From a checkpoint of a small transformer trained on Wikipedia.
Size: 12 layers, width 192, 3 heads of 64 (1 for keys and values), MLP 768 SiLU, vocabulary 2219, 5.61M parameters.
Training: a variant of SOAP for these matrices, 106M tokens, 6794 steps.
Each number is 128 + 24 x the weight over its row's rms, rounded and kept within 0 to 255. Layers, rows and columns count from 0. Numbers have three digits each. The size before them is the row's rms in percent of the matrix's.

# up: layer 3 MLP up, 768x192, rms 0.214, rows 703-716, columns 0-95
# down: layer 3 MLP down (transposed), 768x192, rms 0.186, rows 703-716, columns 0-95
up703 093:111149125151109118117084178119133152110122148157153087152149125156145115112074120142105114092105158155138147134139113144114123118120112154161130131096143129124115077110129148105186125130145132104156143103079108144155141150130141127141137147170094115147112086109184123139175105118100162095
down703 091:172172146145143118114140161134064123150129103148115148114127153112155149113142153155144149115133141129081138129108124137132142126138104123142169080147126151147148139157113130111193129142121144111174137118131113156139104149093083148125158106131138114117111097102124098083129145153112142171
up704 101:121139130152133148142127110114138105169145157099119140106144122130122132098081195100101121134113163119127167109136104156106060147103126088117150161145125101141141119076153105148132108159124126113177135156133107114114142157181130082169106138138155138059132171134104150155148108131150158185
down704 098:082157074153091070127145127133106131147121114122150113116111133123135133127190128102122135150108137185159109100124100102143161134129112109087173137149129085129076096155088108092103166136135119127098134109132136122136132123112143185165112109114143152153165103123094117138130136143128144132
up705 109:144137113113141137125131125190152135131164136123110102091129131189120133162152123120134090153153158158138099103154124107147106135140137100182098102097152113136110097144104157132141147152166166157085097135105142155097111154110098096113106118158150102160180153107100122117113138130133147143
down705 097:157117086125124112150170102166132135137153156126142137107096118141163096105130173089160146162109120096143137149138140141133098140159127122175138155144113139149128153152112079087195108121124107131164141130111057122101148111147140136098111147133128158143108136148144156128129104152140151137
up706 093:184091137116142076124097136124162116107136119110141131145146106160098122099153136132133146123083125139082141174143162144127131141139137155073159159127121063100178108110115121130101104093103153132145146101110141143113122118110098122120175087105113110114144115136135106132141112109145120158
down706 096:140128181095122122149114124116116146120114168120117124117102148091115166168114127149099079126131111111149055102081075125127083154125135126166144101096093177121128137163144151142149108122101095116149133144163118107139123133140147172106101123066135119151119103084105100130098103140128131112
up707 102:167133147146093135137106107150101105132145147152147102149097153122111095091153096140098128082109153165118145147111146169172136168160141139134088150112138098138114118099137098133158111166154091152130109175095163095135170094101136149110077143110159116128090142146153128159138110125145122105
down707 103:126126143118111132102145140140127163150104106134107055115137180122144136119160168144132144107157131144112152125143193158113155100144118153162126124106148144158112153164144111088178146172085090142100127100102122125105134161114142133072084116124106105142083152140132106163145155103127132120
up708 090:155154121094134151140169121111092126160130147107112127106138108096135098111118112141121127095152162148153126094109107130133079115146132118131106158144164129110133133144083101144112174114098093106133175146125141120111129150142141141108104090131120135170150172131157151119090160136130147122
down708 100:148116163109083130151093159134158124170155130099131145138147138158121154107115166130130156107135101140127122169138152156124109126069137166106119128118105136143134115178115140160055114073154169145165085134121131097121109081093149112131178130150129116118155122162128129088099116133115140106
up709 090:168135134127089098113152086126115154121151130152136094087114123091161112133125079180105132110097113115123109078152133119159149095109148109122139080071169184107120149168078120175118143135089137151120134160179172100098091165150115099165115128107129118117174124111148129155131151118139121083
down709 094:171092141139118170127147130153095132156107112112129162073139118149128120138121189160158141146129101147097090173110099106060129178121130099108109157139096111144101124086154100105123167163139129132103094095123150155152153101122174127112171081072111133153130101147138143133117098134101127164
up710 108:103112118121154110123096118146120113166073127101116102140108125126124149105127121115111107135090105081136162102096115190130109164114180150077152161122116135159088128152171115099159144092109136133111140138106135097142141121119090114139127130132115110160088112143171140155151102111122096104
down710 097:101139159139167115121121139111115090079113128125132142144157146152145106125133126125157152132107103119100119089107098137152140154145154140115153112151120126177134111127133112085163151115146135110130110135120113106130092086110122081059121109148114135158125087174138123082122106103097149188
up711 093:138097103099133150116133151180127163126152128132134109096099133096127171135125114132131114090108156122126107086188105131172112147111122110128112146097111185153161126117141160089150112103154154099117151112132134120159140129165127135133135136151138117144102113112118153152146118110165057140
down711 104:168130105138108124115146133089106088155122140121152129109098140158158135093118096118080115107094162100139077139146121151105172138155123110160119126097138135159130143126116153123116120185095115124127102137129142151113125120122111142131104082197174126147159141157163145158106154112158117101
up712 099:121115157101091109119125149140083148103151118152136143134097131094141143155108122153154065096094113182148093111143142124116086106138089160104112077127109185104119120146126098138070075125145087168136147124113162143101114168099151127151137138132094137114119163149080114132120160133138089120
down712 086:123133115104156143160099138143115151129078115113137093135155161142112130083143137118110181122158136072123119157123139139114150140129113086157152110121124111160142183109142129120151127114147162139150099152137110101119157098121090149090123095092160125074137104135145110130133087133122127119
up713 110:180145111131135137167082157147130075133114139114143092106112145111138146121157124100131132145146121112146136096122073126079131134120144150110170105114113126100096120139155129152134120157123103108119129089107148090155119145103145139126123149165129123153114127142134124118107124136151099154
down713 106:108111109117148136161163126101090150149113141160151139084127121141142082141148127111160125165111153148141116148120107143159092124156162151160117147104128080159108128123122119104145108169135118135055145155153102110109137129106111114124134105135156125147076114139144132169162112162135149144
up714 098:143116098123137132135111103124127164127139130078114092134151127157079086147123104140169150143095120140137167072096106117133154160142160104128114158064147124130137134160086162139153115131123108131161115091158147167125115140068147132174140153165119140127106123111103134128115147166129153110
down714 103:138122127164105084171118107087119116187168109095140127141161116162077111110120143118109122128114110101103124139145169064132120127153140101126148102153145156135125148078152169120132120139153110113169133133137110082184138127149128113122123125147131155107110130085114131108133114127154101117
up715 085:110155137082148126153144135148124148157119139124128076111106142117115087130098145152135144165124098085189121122156143139132135092110102141170109139145093144129189129172115111131133116166092131121142157106115110137162157128190154129110134051117110118136096115089108154105101124128151135128
down715 094:092141080145123122135133118096122090111144150132120100108120098113121140101125141125155159147144114167127118092115119143127150128122147102131139132131168096129120149160130128125115150124197126116144117138154151155121129129149092113144088097128146156135066121111143121131151144141133169097
up716 097:116159140150134127134105123087123172123134125132170109117074143096136148109110119160170130133102118140127112152137101129135144132161107124138138101110148200075109126121114151108127110141125122128168128075109120161118180116131108155151083099110173113107137106148131142154125117115145106134
down716 102:175121116123130125143141141162155124121130151134112138120109119133139131125123099151111129138127116097119135176101134128147169134157145124112124142138113114139126104162121137151104108160106115103140149108187119081115125123089134131111107128138157159133120107171115080121146146107156126145